{
  "num_hidden_layers": 16,
  "hidden_size": 576,
  "num_attention_heads": 9,
  "num_key_value_heads": 9,
  "head_dim": 64,
  "intermediate_size": 2304,
  "vocab_size": 8192,
  "hidden_act": "tanh_gelu",
  "norm": "layernorm",
  "norm_place": "pre",
  "norm_eps": 1e-05,
  "positions": "learned",
  "qk_norm": false,
  "attn_scale": 0.125,
  "bias": "all",
  "tie_word_embeddings": false,
  "parallel_block": false,
  "init": "uniform",
  "init_std_qkv": 0.0296,
  "init_std_o": 0.00523,
  "init_std_up": 0.0296,
  "init_std_down": 0.00261,
  "optimizer": "soap_variant",
  "learning_rate": 0.0039,
  "beta1": 0.95,
  "beta2": 0.95,
  "weight_decay": 0.13,
  "lr_head": 0.00997,
  "max_grad_norm": 0.5,
  "warmup_steps": 200,
  "schedule": "wsd",
  "decay_fraction": 0.729,
  "decay_shape": "linear",
  "final_lr_fraction": 0.02,
  "batch_tokens": 262144,
  "max_seq_len": 512,
  "doc_mask": false,
  "train_tokens": 814900000,
  "max_steps": 3109,
  "dataset": "wikipedia_en"
}
Each number is 128 + 24 x the weight over the matrix's rms, rounded and kept within 0 to 255. Layers, rows and columns count from 0. Numbers have three digits each.

# layer 4 MLP up, 2304x576, rms 0.112, rows 1069-1213, columns 192-287
105165120107137152092107142161118135078078124151122120146123104126150125217149155135120129101102136102114083153135127092126166154133060128147128068119124142094096149128134103144107112073082119087163169160087138113132127143131092128105147148116064163196132167117121146120176121200134097100
171153144128154130148160119084054150098109111144117116176109116107108143111115144173138099096107114134136107114168129122137176152129151120124122130120145124125136137097169104133099154105101172102109134131123195114122144102160137112148136120124146121115145139130094127126151155110146068122
079171106153146131157133113158086104141103116131062110140114077127163123087068152133166106128147162164115123144151096130137121141090118117080133093130127086116124146122135155133159124140073130114125100186112141112145117106117150108134170153113131122126139143083132152088152127169154144160
110105119152104143173144114102136110105156083139117137132134107096096140140135132175105122119152132133201139096133124105145111102123091147111083098115125140143154125100106150146108121136114124108138123126118096102135143149106136136074150123128106105145146144120108159125145101143085133134
122168118141137097071106101105127116084166174176171152201132098159121103065137131135107166131106105137075128134120126104122108156097123177164136068126172112179128113161120148158086140104168091117127179103101158110131078096132181132131146124114133107123158117153133128115098142158071142091
130108056160146161125100168184150144086090148083138157113107090104136109114082113068089152114173110105152117098134114094137112117100112153117127105129075100146144118117124102171125128106141182134127108170099117107106108153135101136131097105110112079084136125140134171154134114175140112121
156095116149113140132153087173109132106153110155136124136084116142128096103125122099135112133132144122106153130106171117111141147132125163124137134131114084131156116119115175128147086097079164124125070131102079125092129141122137089136125101114137125126119159128124078154145084119151101102
093127122132103095141121123132158123159103093145183108109119098154135170136113150141154125187122110142120143148132130136107132141148156124116179129122077162129135086135117109081123112121140077129110116111132155131106127120138141127131118122138139103159145108134114153091152171146144103155
149104121157134104144161142122113158126125133087180119145135081082118161131126113136094106094168165112126139145131131135124130167116164110126149168094100147138129150149149121142133053132115154125154169115112091134135129114126093120118150090080113143144131164157150129117172138135169135092
120130125128122108141130181110133151136068174155164118111129133104132096153137132158153136112134147141156114107131144143142131139123152096118116091140100161150080159136113139089157146121089123113098097145102109133115125103128130111154127156149136174106132140166081140081138126092140130090
110114132128121132125088093136118129072148128133129124101141080113184157140141150140133144120136091101137092120140140125107092163144102111136146113122171140149137115124081147113148106118095137124111136128123155155103127143145069139119166098145126192135121127143147115146100084155126110130
148173143131147187167105112113133123147105121193136165148139138118122155141155113079104130141103147096145126148111174106143144101102122113077118125123120154127146131135098107136090174137126137074096132138083156141161129105112092149145129181143120130128133082135172129117183126180129128110
108124111117107138136137137099125151149133137105117150100137110098178136141129147130135149150152160128139151131128135127156146141113124126129146121127102108179140172112120110155177109148154165106141132099135139090137107133114129110167103113109142103125109115076129095151108113155097127105
144142133148139183162117129119154127090121111140167127112178098135132131157129099131120113149121130091141137137112094143192146126128127114128140172130124123083169097109140112145120161113128143143120121138149116106143095095131136160133135138134128121122103105122103116126148142150132110101
131132089108145158049141111085156153124197110132118094139149122138106146140149069123086133161151079123098123112153135130195133097134147129121136124131165148110130155131097096162123095122125119112164155121141122127136149113157145150128103152164172148142146133103176109113113102162114127081
160086094128093146129137135119160107167099152087166082179128047090086111111153156140099105121156130164108126176169153141117152134127097144115086109136164122107131125125107111171117113124149182121129119108125117115126135151149144127145139078124149140091146148153140117144134159110112139141
159126136090118129153130094169123136150157159133152114139118138096127118158125094150134098133139117143159150089150154088196119143150118109100159109125140161120080142108153164118124151088106132100103138129152142103124150146160128113106120137086110102179130131131096098119101110131157151127
127120105118073137164153142147099121112139100107110086147138134194142143133129130121153136129148132113071148149110116103139134114125125148101126178163117139151162086163100117132142159133126122114133150072162110093151098109117136132104152164130108158178120078142157132100120124122132131079
093090140157118084133121113107159136145155132151128183152122152175129159124156134181131145168147105147103085129098145157120168168148126134106139094176132149070132123138127106170105128120171126126153153162131106160139147177167129132150110111128136098158146127109072158096111138119131109123
129172135148097128130150155162112115093112072126116125149115109132105125103140116152151120138120140121135155087089087095113130097158106167128170092138104127130105083133124140143139149145154131127150116110132094113129129121110154096112157135160108124122124152102145125110145166106150119115
174141139131110118086141115067054092096058155158169103171136107145119130118109161137106103099146120187141115178163106074100145084128141119135123147103153124171146127158106174118119115142127121093145120129125112096195104094118128097190137163129148139153102136140140119150158140115125119100
103110115148137151131113089119106116143129171124127139097132119142096078152118186084138110112155149126142140108154129147182148112111128126125104131172144161111155133140117138161109116112160130117107203106132151105156106150110108152150067135107144145119137154111161100129153098140096111131
151117137142122110175139161114121104141096079105112135157120117100121110179123144164101122118125132124150129109158162126172111163162106180112132129131133131128108130113157118131112135140109146125118115078141161100117166122166110146163170144100115097125129170119120137143144121174151124105
122153095185118127157112083114126084119119145149081128079135142151187177081147132097138136178129119141129101144134125093100097153108110182123132098119102111113100137149110101124123115130088177078137173172121128100095161121135144154131180145136163143120155144149119107119123174089142113156
167091119090131119136130132089132148136135084104160179090142149115148116140126081112145162134133153185104089146163139132171157150158132163088111101097136133125154174111150137119111130136139126168063135114129102125103128122142155130110186124129117094137138131120134127095113169133119168122
164169117129091157101077144107089116120111122116127117175148083114116124147153143125098126119071160090169135127151117080119135154113130139150152101143112089128116116084126104082143131159152131179137093153122121096114120108140122089118170181139140149096108128164157111137161098126142158121
136105126131121108086100094111141143121143112149110153071143161136138079138092117158143150129118109113175090086152148138143107162144142122169090127118186136166129117137095163069130083112143131125121130100123145143121163111131076129148102135092155121125174089128084109165121118149057096098
123151138086098119118135162127138091112150122138174169121082074115129164099118125149141150174101106171152132091139153110138147129121141111096088111125122108152115092129136149123118157069151098089105104139074157117157113099115126153162147100097105141143091116084115166080134106153155119119
103147151094150126128103108144149139122110130151112097147142140161167131119133125104148125150138122138123099144169106099128094079148146145146112154094117173087167108094163132104147128133112138147146134121109116130151129123112132140135130118128134152113170113124111112160132120108123125118
129172163159129145137088131133145181133118111077148120168108155114103159127116141159127094165127095162140135165142132128091142132124124092111140148123154142097122105190159180093115142151141159121158168113106166067117157136155146118187113132128115081159089172134134144094164120149133139080
127139123127123173127182155114137113147146099111159161138128085095155141146084125120095158094142123122111123150156142142116144142136102146141139176150101154132122130124129135098127095124133128131137088125126132114134118154126112125109142128134144118128175123144119120110080120094096136122
084145142144164130092169109159113152116136155109152107091105143091132141142106067150096176137100144109116097117148127147109137169127087119123154136099102121103147137086092133143105101151108159110099137103071169104134130115094166141135156141150136095130164085114118120136116138133126208137
132127141101122137142098140099161150143164136080155103150119152137156128126112133106083134090104151139115107125162150132115114122119143151125114127126166141161126108115169168122140118087143128093163133141148119096138103189181083146133144150119148134121107157106139137128173151139118105128
105113143105122132181118135096154114120093149121165165159122099145098102122177151136126107182110141095111108113109143117140099129094144094111136138123133106157121123147108099110148117129142103109125120153073164111125130127113106180124140175138078128138115120120155155132154108107113101143
105172155132136170156129123162138122126107126102157127117085114130121161108169117140126090109107092106114155161140118118160100131093124145127161141121118183126133141145110058128111138114144186153147138137148155138097136161134127168131144124103108146109100137082116123106147115103136159129
149163139146136104153193160158154164149076053127159093121112133114106085137118153156137110156122133136179099148127143138159094094105133099118117148131105143151139129117136129130114119109151155120120134158146108144089136138133145120141117151125129093101107098142108128098130131131127172138
098084118152153092123145104132189125118090111118085118121126108158149180160127061134132073100146124133115129123118088105157120113144137130137086120151133129136124122130079097114099186091151103195127105119112127090112150122088117151147143163114156100090147134135117155147138147070113099132
166136072086137173112108138121151132140132110094131092081124131139123087088125104094136140132128136140122103147104133152129152125108139135149135170134114132102159130145124078130153136135093122101132126140099185137153130162118116157137088122165163112179057120130099125158133139122179137103
147140141113115145172166117123145125120123147155149149140132137112106146102128122147130108143096132129100123124129121113120098144138127102152143126107101124118122159127124081122131113144177150151138135132112135121089125119106133114112153160108114096147112100163120120141147116134126101108
130101160061121178123118131107113148122139127084181084111150121120125079169121088167084166120121132113164176098091142142133165166100125121130129139126147120119128111158126118121110095131150135090177101122134129109112135128108098155117154096083116143100120142086075126109152138128100122111
135144113125169102119107111086117153164134105123171136144138108070121126077151126135119139148103137160176125148115145122118122127097138094098112161099175138099144123121121162128150104162134122096111115126169092110139063133128147135170149162168152114149164143166141113128164123131123162177
116111133203127122146160133150096116139128108131141143146116174156104093169066078142108105131127143087162121100147124146161140111127133105151148060134127116115124090169130150117129168125139120140118088123176155129149142089133117145093094132129111155140160162153133117126159106137096160114
109147144135111128079156099162105113083120161159172169144102138081139164144114143156096068096127109159111148157192106113100150118182105223121118157153103128170087141124158077144174102058128147094162100090133124138133171147094144146145104128144083091139090153119104145152166088066081110117
116162152162133089143128130127146169144140128122152117132107148128162094084130160153177143137131123135137120130141121151136121131073108075125158076075092127134145118158167091098128134082152159136155124128114118136144114152131105132131109153089119148126086116135139141111131126119111102138
129136126138098149134109147122104141123029113120125139120111134141116136097131152151099109143129120131083141096086145128098155120114120111138101095135116126116144132134138145113128166148170134109158106113151121140191112122191127112137119109118157152134105106102120070140107099158114082130
102111137127148107080109139094163112120124138140138157101137133132138114167143088138174159126094120195126157106111134099165132177139169080127115107064142143122150071114164124167137111132126143139122135107149139138139164131118150138147140130130042148103095106135128122092133156126139109123
129139139184136133134074105137128154106092127159103125136103176122157121123139161108124161138135118146165116071125164138119137136140116087076082126146171144119152133157135136127161150102110137114119087092117135141145157146158148098142091147116128130120195145078141123120143100134122044145
167127123127150135112117125153121117144130099088139083147169097152109170101137164130084144129129109111119131146136125122116141126147132138100112181140127139134189165173132106129154133133164101127135117168161143139107131127078150103131104103146111125095075160128133175128134143136129093111
132130157137133131122101108194139124120144155114137150108166141138132122149122153099138165130125118146088126187138130140121139112171106147156147108120158133085119105102123129166133112104116111109079095099124107101127088118122129189172116140122128114128097115122129119130156141183124104101
150120151126119163118122110163171128155100162107112155142133161158133145103110117114154124153097098100102127115137141130175104105094139117148161144171102131103135149127112145156172112134118126134139143076104127147126126131127161125124123089127129136134093106118139161118162154136104117155
154148101092110124143146104149137067204133077142155131128161074132055133139160146122095171109090115133086097134137129112126136123145135079107168151168111137150120142118096122109112104177115116173142132115109106118132160156133131114129146124110110107108121167123169114112142154101131183141
105162214118103140101101134128126143127125145110130080122112113111161098155125165141127106156138139111117137094116129123117173149151116099153132105111110116179118152133158121090134152103117135114138122132114131124141124115126096116144143123110125128155139160121115176108120128166146126090
157090111128106098112093078135152090125109127079172151127154125145081134125122143135114129148130116105134134126130110117149127139108113151137153162119135114145149125133122104139119120162133125143120165110111090155138156117164145118151156111130099143117161144096132171125142124137092141178
144105164145091143139169112142153105123104112146077115163179105091093122117183130129124136129103106114097129108144126085141134151125105107082115153176116136111103112135161156141124121143132167142094102126145130149115139142111156099057103159155168157094153147102045118111100129090108136116
128106077123131094092145129095089139093162159117111130146119090114116128136164131131185150143137123132142103104165138143074106145090147112135135149127129156164157135104116124163102114104140094102103097138166124142168122123139147139097122179122098145157130127129132156160093207127136167146
135122108134134136092135144133137135133108087118130104118159138120119101150100140120080087101149149153098143161118122147143158121145130124096159150143160122169143142136146138109087130124151115148171092146139152183151117152127149151140120167112158135115103124169181079115090106086137113110
163094134102130167118146159106097131147132129119148117134133149124126134098105124124170165080137099139111130138143114140138096151154118121136156125145129104127140126106075114125136134150126152147141128117122121121115133111160102118138133129135104128141096131133107093105124114117133157052
122158095144132104151155113131102148128095136154171163114138112127088093117152125063101129149129119116115140147120164135094113152087131133145159106151118124112093124112143128112184113154136147138122108120099099125125122115116117127107098099159133154140129146094099132132136134115152115150
159142150111172141136145132140138108125120161130106071102111179151140151177153095149128127136142150165104131144146154138117147186118123118100145116136152126129139139119125139142113135138139157113107150130148133104121160157158132106108102133173170116097114076136172150117136132120097141165
138150128158139189097139111120101158114107079171129088105133111124110115156098100148106111144117107124088118088096151152123129137158086177144117110155143115139142116124111123074087120166137122108072142143129147091116095082130122106159130125141116078137126146109125115171105122089148146143
132138099149100193120118131160158122139148127185156174132134123134132089153158076124094129154108109118095144106140133134131118161123093137051134158117120145133134138148124105133094128155106156133129138080119119085134134124087121148178148137081139100134118160113190117143107148133099118125
098129102168166166092111066132128121143114098092133139127134103119114111088096140118125082120124100153111134128148121123100117129136152065121087169109131141145135085150114104111111140150126096111136124131141145174101100131141153100140164146149080145140070147141148084103120111096128111118
138137122149159157112157149124137126180169113157120132118104105133117110107103123104155096101129147114170178070141142092173149163120115142125104133109138121153093162154153082139149082116102102086126108183161110125148108155162081130146154120119129094118136129126141135128117111123137096123
087142170135145120142143098080128179173107116125141131144121124114117091113088066131164115164112139125129133126111148129112137125135115124128121090109114139156123150104150112116147124114130132165141088114093096121135134073136121115135126159123126162152152130106176108140106181117113124113
125089099108136108222147083130095106129057092082116091167136165138158092104140126193120122149144111103163123150135121140141129118118127118112146127108133113101141139121136117133139113117155087153133099137095128131103154108172157148179123123136104133119139138100097120137141179189148123171
166118092153105128154176134107139142164174113104125162128116071145067130100151075143114114122130095118119133116124169095129137131097160100117118139129168114155115117149096106094164117175126147103151129112152121120146123097083168127128155107058118133119119123133143107122129129163148086120
144130113073140127161117105125110153148125129150124126090139124132135158101142113143116114124144101132110132116150167121122087195136144082137142158101162112088123120107138122210123163083110110166140117127120143126134078158122130152182173133146122165136132117175108121119098155110143128119
120128162115125135138207139152142109134204145139095126129090172130103115103153122142150144096137101146179108166096140140130094098156135102151120110117133103144149117104113104137108114156159106088124140138142124118146169125117156129127115136107100122141105178119097140122139111118160123118
163148108127144163171108069142096089151137117129159163097098177124116131138104140161129158109143147133085109126199084113127117065174149158127153138159092129103098078141142136104165135091072181108154076168120086189110142108076122203152152137118140121128082179143128180087138137071122134128
109142125176084122130121146117140160144095125112125113144129094124136129115122137111127114120106122154063061118203148149122128130094118116125131123122130122086087139141104106106113117111134108120127108130112069135150122118072104118143113128179152105091121114152191130136109183132115152119
105103134148134112162148109089159133127116112110157129108107123116088123128135154115131132131138104126149161107105137090110140097124157149153126132122147093137135099160145120095128145116137111098099113119131189130128126190129120122139118096126117127120139151135130110129116132119090107144
134138110171115100155103081104141135154122168087130174129114141145145121131125153126144145142138131168113099103129145139125152166127112114094173123136107176145112123102049151144036126111163140128066071139132091135166151126138143099140126069156150153156139100147133155106171154163101085134
116124086154102134107119130120140124125120133135135109108087129143168075163154137110094121116133157148158106087111153126129126108152197110126138155142123154141123114160145103141091084128115121126152124098118067078172138136130145121101166121125127152131148168101146127106155132111132133135
151122108137131164117139165100151155140103130122137146116148148185141175179155139064106120183135120111128108113125110132135087096086107110126145140123141120136107111112101118111121111158158151114136158132178096179139137127148126127131155152131119107123100153150126108135165082124091143126
122141110167142142098166079132154143149151137118147118144140084151098107117133154113131079149162087118109121140128133148149127140152128115144101127102142137146120130133153117117119118155123145133115076131180154108134150133142138127135136139133154118106133131119136127143156123153152136111
122130111110114162133116123107094181092130132106105130136158114148083099143144135159144156119138159161119110102150086148130134129124131131083107116165129157126188117148148126133106124158148148100110132121152114108116144124117157094120124140193158143110162142128120121111105129180138138149
117169140152113119087115111128159109132114107102146104107163120103110127149116133160129114116103125158110068149148123114123119128153147119164125141141140117082120122143148113164112133087129121126139169138158120155127113107155162142116146126138133113158113142146136138119133106141146108151
157155149115096102179067122116090135097130153152137115117095143148107127144143097130133134113130074144119097144153122119150121140129126158140129145192081148129117127153108144112125105122202128132125135102113101133157152157120100086168131131147137109101126115135131096150147143099140113156
107146157138134149104100123129128157120126129105159096138124107154119130137128118146120131156156184152133133185130127122162126109138133134125141157096140090083133129105138142113128150180124166133153157133119098150134142087098143133130148158155101089137148162147140125131121167164106132127
140150151146152121136166134164127165149112118078105167113084124141130144112210123170172137132129132124139126117091119137131152132105090107132124124112124092127182127087085147131077106093141128104134136098128113138147129101114158147099144161149135117134125131118130103121111158157156158130
155130157086142124134117116107092117135172140118111167127135076112106109106121108189131107145153153129098112086127180188162099139130140084104159082119162159132129168136138126168125128166152123118099103093156116158133106121191127149138104142128130094158120140142128108090130125131091088140
159116120106118085131140128156113122090103136099135126108103098144131131158128113131085122109143159116063111156113171114148100097121105154157144095135163141134139154169124135119131136154134164132093124123087145155105113133117139138142114144131074080093150125136116167154113101108129094125
099132124140151153118193109172165112142093143159173094110075103105120138154123131135153134119101142094075135117111083132154106136126060132153114125128110102115152120133115089141117134111111113149098124129148140120125139136134124156118141120147135138119104119123158129089169127134129146089
135123150112098114125088119156089160160144133142152159099121133127141129150135119132095143110152126115104129133163126141098136092138113131118048117130098119112154093147060133164148159084098136127147106053107093109069105098110146155113135138138118088099150161140095154128071158115157136144
137101118147172143062158128134128177102103163106161153132161104173161146143141117100137103176079126117192099149178167153117167128146146126163168173115117154160108146160119098135132109118090143139098131119119157164137165101126103106141119115128141135175162121158114133107105150166120107117
100140145090121120154182139141134170122131089066115122123171096126116127127080154110095155086103093155124117115107131091130170146136095122101127133111076155127115178142088117096098086122102151121125157151089146140134141130075183130151127098138144132090131138112155108117121116138121123110
127115118166121127158082110132183094116065144101170142092131111091128105117119181128112159125107171149117144159130134119093132089125116099100123147141144048153118151095119144141092060134099101129111089136133115131092106171167123134143075112060107126092091140145149112131127130127111134146
141108089114115145148092115150114137094141119107089093147138094132095143137139116108132163162131152122163163159186144189124138144116149150117175126095121096108131127163144100160184143111105129160127082056157137156157119129138115080158127088151122149157157123142149169130143190108114110105
152117104144107095141139083144099099139109129107135083150169105151155122144132158098137134145148112137103114104120109074085137157098124181084121116121116121100123129120137080121105146106149176142109144145121094100135086111107111155140097168119121154118170144062135106122114092109131124136
090127120128126128113120133130146114066095151132138086134130105156116139137148128120121148146143138165136131111122168085151110147133112112114092090089175149134110145140129121152137126148143139137137126084107100135127128128102096106157111092135074112108141078092158128144095131185132148126
145112142162116160105132153093152131075127097103166155114152091091123066130077104116180106116116112158100174110130137165080154111141120141156146127111120142112149123145104146115106082092118125098107152126123122140088163113116133151118119123110118111117139146070103132102136151103116137096
148148131105147167104124144105140157137119117104120089109140151152134074150129143156155189143159097143134073159119136088104097105152114145118125136116112128146158142112140147127138108117097141114177152192082129123169112092144086139159161126081115115129126143125175109124163114116107113134
118111097123108099133125151143159130106131172111136127128108145113152112136164185084094123138104147145178139110108148076153101124163114125138099126103122118152151114126140108131133139138145134176124087152086142148138127133139130160118154128126100140140126187123164093114109147102173116111
116083179127147041131120159097132096135100131143143156147103148170134096158116121134116116127115119163190105126100120105119160117141086112133117136159177129121132091095124142132129158129127171059169161147097131116085171098154177113071126176143109083090145179162120108136125106162111155122
138145140124148087155101172080130140114141168151120104149180139109138145171117125168136119116134132154153161109088166180114114209092136097097134110110097120145150166144106159141153127085136175175101094083144150127161120162133151151116148146110104147133126115134123056178129118113131115141
096132121154169155129157119144142143111121120111132161113129179092137135119110155120130111130119124112157140131111128132128163104156113133157124142118109134116135105154150149146121098133105123106141140106106147104129080082160120163161105166118115128097183109166163164160145143127142152134
150130140128146147125143132124146090144086132113164145090124075069123130152118139106104137125158132131118134100162128116128165141162096122094154145109139121133139157138156037168159120096138133100127089141141143126143114105091151099104126168146085144159141127129121124165156134121133173143
124131141146108085119147123128144134142147102126128111110130145149138102116095155132166111154119091124100103080161154114113146200107185081108154127092143134139161170134103126156118157111140144153146163148143161164176146138097153107122153138162119126098112119123169118137147129125125138100
154127105132120141181106125119143163190142111111062118149112131153124138161161134154139138148123088095140160141148117148133156134130091133122170147160139135119143081145135093141095100113151123114114110111118128108111138082126132082109165129148088171123153164113110124144124169156173118127
144103160108160145129104154144104115132142136095133106093136136124118119126148088151119116124163130071164149138130149144132135121140107142119103155116105138114094136111112140107116093124122117152099111110119137142125138122126136131153112100128135131155165107103161145127134134136123099138
116108129143107104107142105153156137111093126116154147105139121108094130151140108179150133181125132115145133163166132120131105096116113142118138132122115106140147099160153148175175131114186135122143135116149115113111180170082123210134124083120110144151129104124156185122130124163160108124
170120136116118150097121116123146099139153106158158132132125159131139161121119146095140118164133144154097157149141151115134096130140159170158124115143120091118105087117147159116133127125121154118127118154114087152115137111123106110145157108174145092163163140151156100107090194165124156131
167105163118124152141123150123121150123076120111140086143125125121109144078143116108149174114168126142130147147118094128146214106132074138126099136136148149138174099137137106145166154109139147099122155140135139158148162138140111168139136148134141170119051137110151180129116106143121142123
112142130114091188104128114130168133149096142111128142132134152150122143160121145090151138088118141120110148179132077130117116134122137165113155122138099100119126144155099146134171114133112144126110130129129099112096103111142157119141131123122104118121104102129103106128165135119155123126
104116095109102086124163139123155188146148106148157199126138152089111129120158112126140133137123095136105135140094158129112151121059176145169149183137108086159153116157109107144139125148138115103161187134105077117120065102103140105155135101140066146142142131145087135145144134143109115104
112104122144137131158113114153085107169112122158146129137124112119135126124128094110125123127094140132131073088162083133123204107084158103132128121094121138142116143193102123123139114129125127137111108162120167168122084152160115109120122130157118155148108151148137147142123162110158140147
170141114157118129128114153132124145118151133134119074129121118145112137113144164109127137158126124099112140142157127120103105137138107167105146129125130158134154086074071155134122142137118135111093169109084088151147154084129125147129097148187098164134160107091132101152170115134127108149
159152112165122204116104141131151109153119133155120146124113127157138117161151134134155096111145077126147153111128127104150126114125159130149119135092125114120178118144140103103101121115121176175141136141123134100109146143116106106125173127153097150144095089128120095163086124160107126105
163116121157137106136153134152139135144139147180135153111165148103123136159147117151106120129114153137173114108108162149146120149140136148117123145128116134094131144138089098151078133145119137135139142146132176154140123124094154150147117117115119155108128138107139119126134149139117084103
109148102127098162092113091113177189132140123133145163146148124167159118135153128107102123105119088145106107125116159142187110121143134112135152143142131151111109121111140134072136120172108187110140073146109156126144126170092091062134102158224139120200148098123210161172087144101131139095
118152083098127091142109157151176129160138100115142173137127092133144110133160167147095122143147159098091108141181150130130107085137128145134110129113089125169142145110108104130127114152117145137098064122095163112140106127161086117081103153147101118076124134093121145128113144170188123151
074124106144129100108123096156079113125156141128164143103136105155105137125139121127122126149107096137136107118115128167126137091167147106117120095141114193138120146114167128151130146159109186109099133141113117120117156134146140134090117112150150122109156107080051126143106118124062136146
147143131122121129123120142171145142122071132060140083164121101148132121136153118142157136122096113129160101186093087093085071103150133106171132132137124153144142111156134150158156121142133139134131157139131188114169105121109127143138188087146110082106127124180137129120163156066134118089
120148132113102152137159097128099106138128147152055107105113127145139118177095117180128104169147113120183151141093146096134115111146098140115144137131126105073131091152138094127125112170138136108138127134137084150131150108177132118141126122150100151128111144090137104133119131120121136082
115067109126145107145138162109130145101120114101135090130128130153102135113117131093111132145153123116112185194139179113171110111094094126166139101129107100127131134110123093079161111105120139135120127132126125127116148132135109172173102122146137150084165107135116148099171121120121119097
132083093113173107111122171096121133140094121147131165131133157169130149191099113098123122121145155110127135146133121106148149144123100131147067147162108136119149129126140142124134122143156102103165182119155168130134127100166152126167108136105106129147166141123110128095115124147124151119
122101106122136105163136098087141156115155141129153160067121129125081075157123128149133129135158149113124142117137101116123094113141139138106102105140116120072125111143107109122113143128178088077113061145152129109124100137145120164129127145124162117137100127110089134136103163138149125113
117118138146108127122163150139103151153129101106137114128102133105078138103101170090115091124097141144091111168143101136135177174166146133107108134115184099089162122151142132130137095133126112165139115108119125124093151113132081142132134099119126146152107094095105150103133180122098157122
094098183139149142112120076173109132161107119146134151118166140103128127153120120124146116130126130095100131105154139139117131123135106122096100115126111148162116119146140100073112104109124132121120139156124139146125129094084139054111133112143153099112138111116113139126130167122116124090
117095111129140092128172129130126120093106104087112130150089113121123122102157099134123113165132155118125121084135162124135127120121128147138133098099163109117119137156158154096128157144152162147095098109116102098093137085132161126136177081134128134113151119114136126120101118115135131100
153142137149137140161174167126122128102143107102089091180109148123139128111220140115106146124153102149092129104116127129146162137111141134072128145095140133086151161181102138112108166154115164087131129134118142188120107142106140119087074102144117151125120132118102121122137137126093150110
142160142160142108093124134091140154152105125130138103144158107133114112128136123154115114146144126156140167138110111119168156140138111116115149090147131120143114092145136072128130130104112120182137128091125076146157119130119117131127125149109105168126156144150112128114136136124140153155
068126124118099128086129101132140144160166133076128088136140123151147134101153113144130174117124095117102103097127203142155116147158121166126145132112167144135128143153114120110138158102147094079108105126155156172149126113138122131103116085136138120114157190106194140140136155136147164087
114092150106099129150152116125087133147091139129118143124097179119129097154164112180149137124143104160174120214150152112147135174147088095073147107141171126099114103143136138125082172143141188139102135102137134121117130143138142171127113125103082099098115114152162133180129154130136129104
120157133097135096155168161149153119143195156101124125129141134128120119103098112097129120118167154146156146127136144081137135139110112125139158089133128077156106158177113097118121157126178127158112114158132112173146137099151121112135166123133096100103136103124128141159141127158118153121
131139142123154141166110143112144104147135151161146146132147121110121150113138113122117118069122117107128122090122085114088167122142083112123103140132132126115151158132113157142078147145118110130117116113167109096152156108127167165157128127111116123132140135119102130101104138138093178095
154162141182127148118131120102133182107137110126156145119078101119101088116138106102135151138089128115110121120156133137148142098092125131122173158139100095116107116142066140112208096104134121114159156154106143131180143106106178126133161118125137102179132162125166121124138155167126079115
091132117097067086150148135156132113093127148121069126136126127141155107121129133144105166166121139135162152104115119115150106139143109181137116120113144136125154137161138145168183112098112124109088139114086119132115102121127143163142133159108133092086123124124104118144105123107161163129
178102146129101170141117068088101111148164173154129159131158089131171128135174110123148167163083086120087109109135175126136132112122138152136110086137147108115107150108148111112116131113144171096144126140099135112149171152134107059116131148163099124141122135129139115155120151163057155139
105132106108113144156138106146111137106121151137150122092156155099154128085135121095151099126108124104128166110116125136119108094097112124141127144156164129149132141145098153135075146108141147106110134104142097133135091135110143161144144110115135111113129141113121111151104125131090156146
131115105121044126134116136129126132180167148143115095141122121114136156157127119166155126118182121133121129119109165135080161140149117102101101099118151141136201141159108109108148166149175154128142116139161087119156145111125113083150124107117162113089106126096135070100138110143114106175
155120115141111139159155152089117169121129119123138122122107104092161127146080146102096133150125064133104086083146106128176121131084116101094148145109150169114127120144142158145110138118169143105140145127145142124137136101145153137143124162121133141138109094102137145123149123101088106125
150103130156165116125133100138123141111143158109130103112133138132105107156126138169136130147101117119097185129127127073133096128151135129154125146120088176052111123147168127145131129123111129139121108123123138149090103117148113110122152124126127145150107128123112143129133179118105116171
145075133147157124144152146138075113097133150141138129139118123107094145113124111143131194134107131120135120115166117166156144165140124132075137125124078147126117087102123135123111112119137102140141117112121136155181119127117158103131097154154101086105164115126139111152109154118127121169
157124116122133126177147170111126156154134123152149119098152117131097119161134113116121157101130103114172102139135128132111141119137138119099145124168175146154155142121162152137138138063136135159169173103089155106096111162115111148135175148136111123168148122131127138161154175104121138115
115086085153103156145158139141161138104098092129111109140148130140147107107123138168162126125163126126148119126081125125131143103121109144122146100124135157085140105143130091118151142128125130127170145135136149170116130080105194118125115152107182128111160126123115107134132124166114159138
090186086121140138154132138165077187144131111080121126105086120117079158074142110131139126163190095135130093131096121128091142134151111098133145066100130166135111117105159164141139139153137157083107107146075137102172088101099161118099112142114119138148123083106093068154106152096117188117
144154102131121106131156160134139132141118132160153125194089119117139135076139101149087116166139136119109096128155117111099154145150095123141104147131079093096152108107159153102132114143136123142161139092139145063093115166145141184134113134148105117111131182110114125141114105104143104123
115116164132083095149139130079172100135111115130134121092166105123112080130158143153106119126165125130139120116156123169176133142141127150124117133121141127123134104129164111125112143106135145127127186168093085095124131126101172126125123109095131094135135128107107192123114105148118118156
115103134107120130149117147120134117099139141137152107162127109108145145128150173124174131177138117149097135136130146131199058065162098120136126118171120140156143117138062104108119137164113140164123109115145112149147164102176114137116171182111132122111168125120091156160074109165113136112
092171135130129158121134156138129144162128150136133143147169134097106164084168107123166175089181162143136095192117124126134153126110124169103123101133144134165121158159126140142132099129146122178111124141093110081086090141172174120141112121122101114085142152085116108097144102181116117166
135110133142122108131157127173109150128096120150104074168146124142134109136111127100122183170140108093111086136126124131079119103156154135102155145182093126079107114155144073110133060142137115108151117146133081111125104145101111107139104130134164158129151150119135111082092098086100145189
103149119114131090107158112146108141160136115134097157119141150145162137132113157125092121131134123123137187169106150126122139142110076116128102120115154147112140108138139097183145136123146138147107104157115116132113114128136119162129091122161118103078146140135117107143128114077114141080
143120116170165126080100105169183100123074112141128137147102154134119125118150107102161131126104145104134094126153131151127146115147122127093097178115140139092146096162073133164115066171082146120126135138162075132099132105113128121139117164135110128133110142152124118135151177139127129103
128148125121127103139149120188153142104072158097131123140109140142164105150087088129154134173085142166159153087134121139164119077168149190120134101158138104134116153147137127107156109147085130114123136138148115142120125111144172128093134119077174103095115155155125107126125159120124115132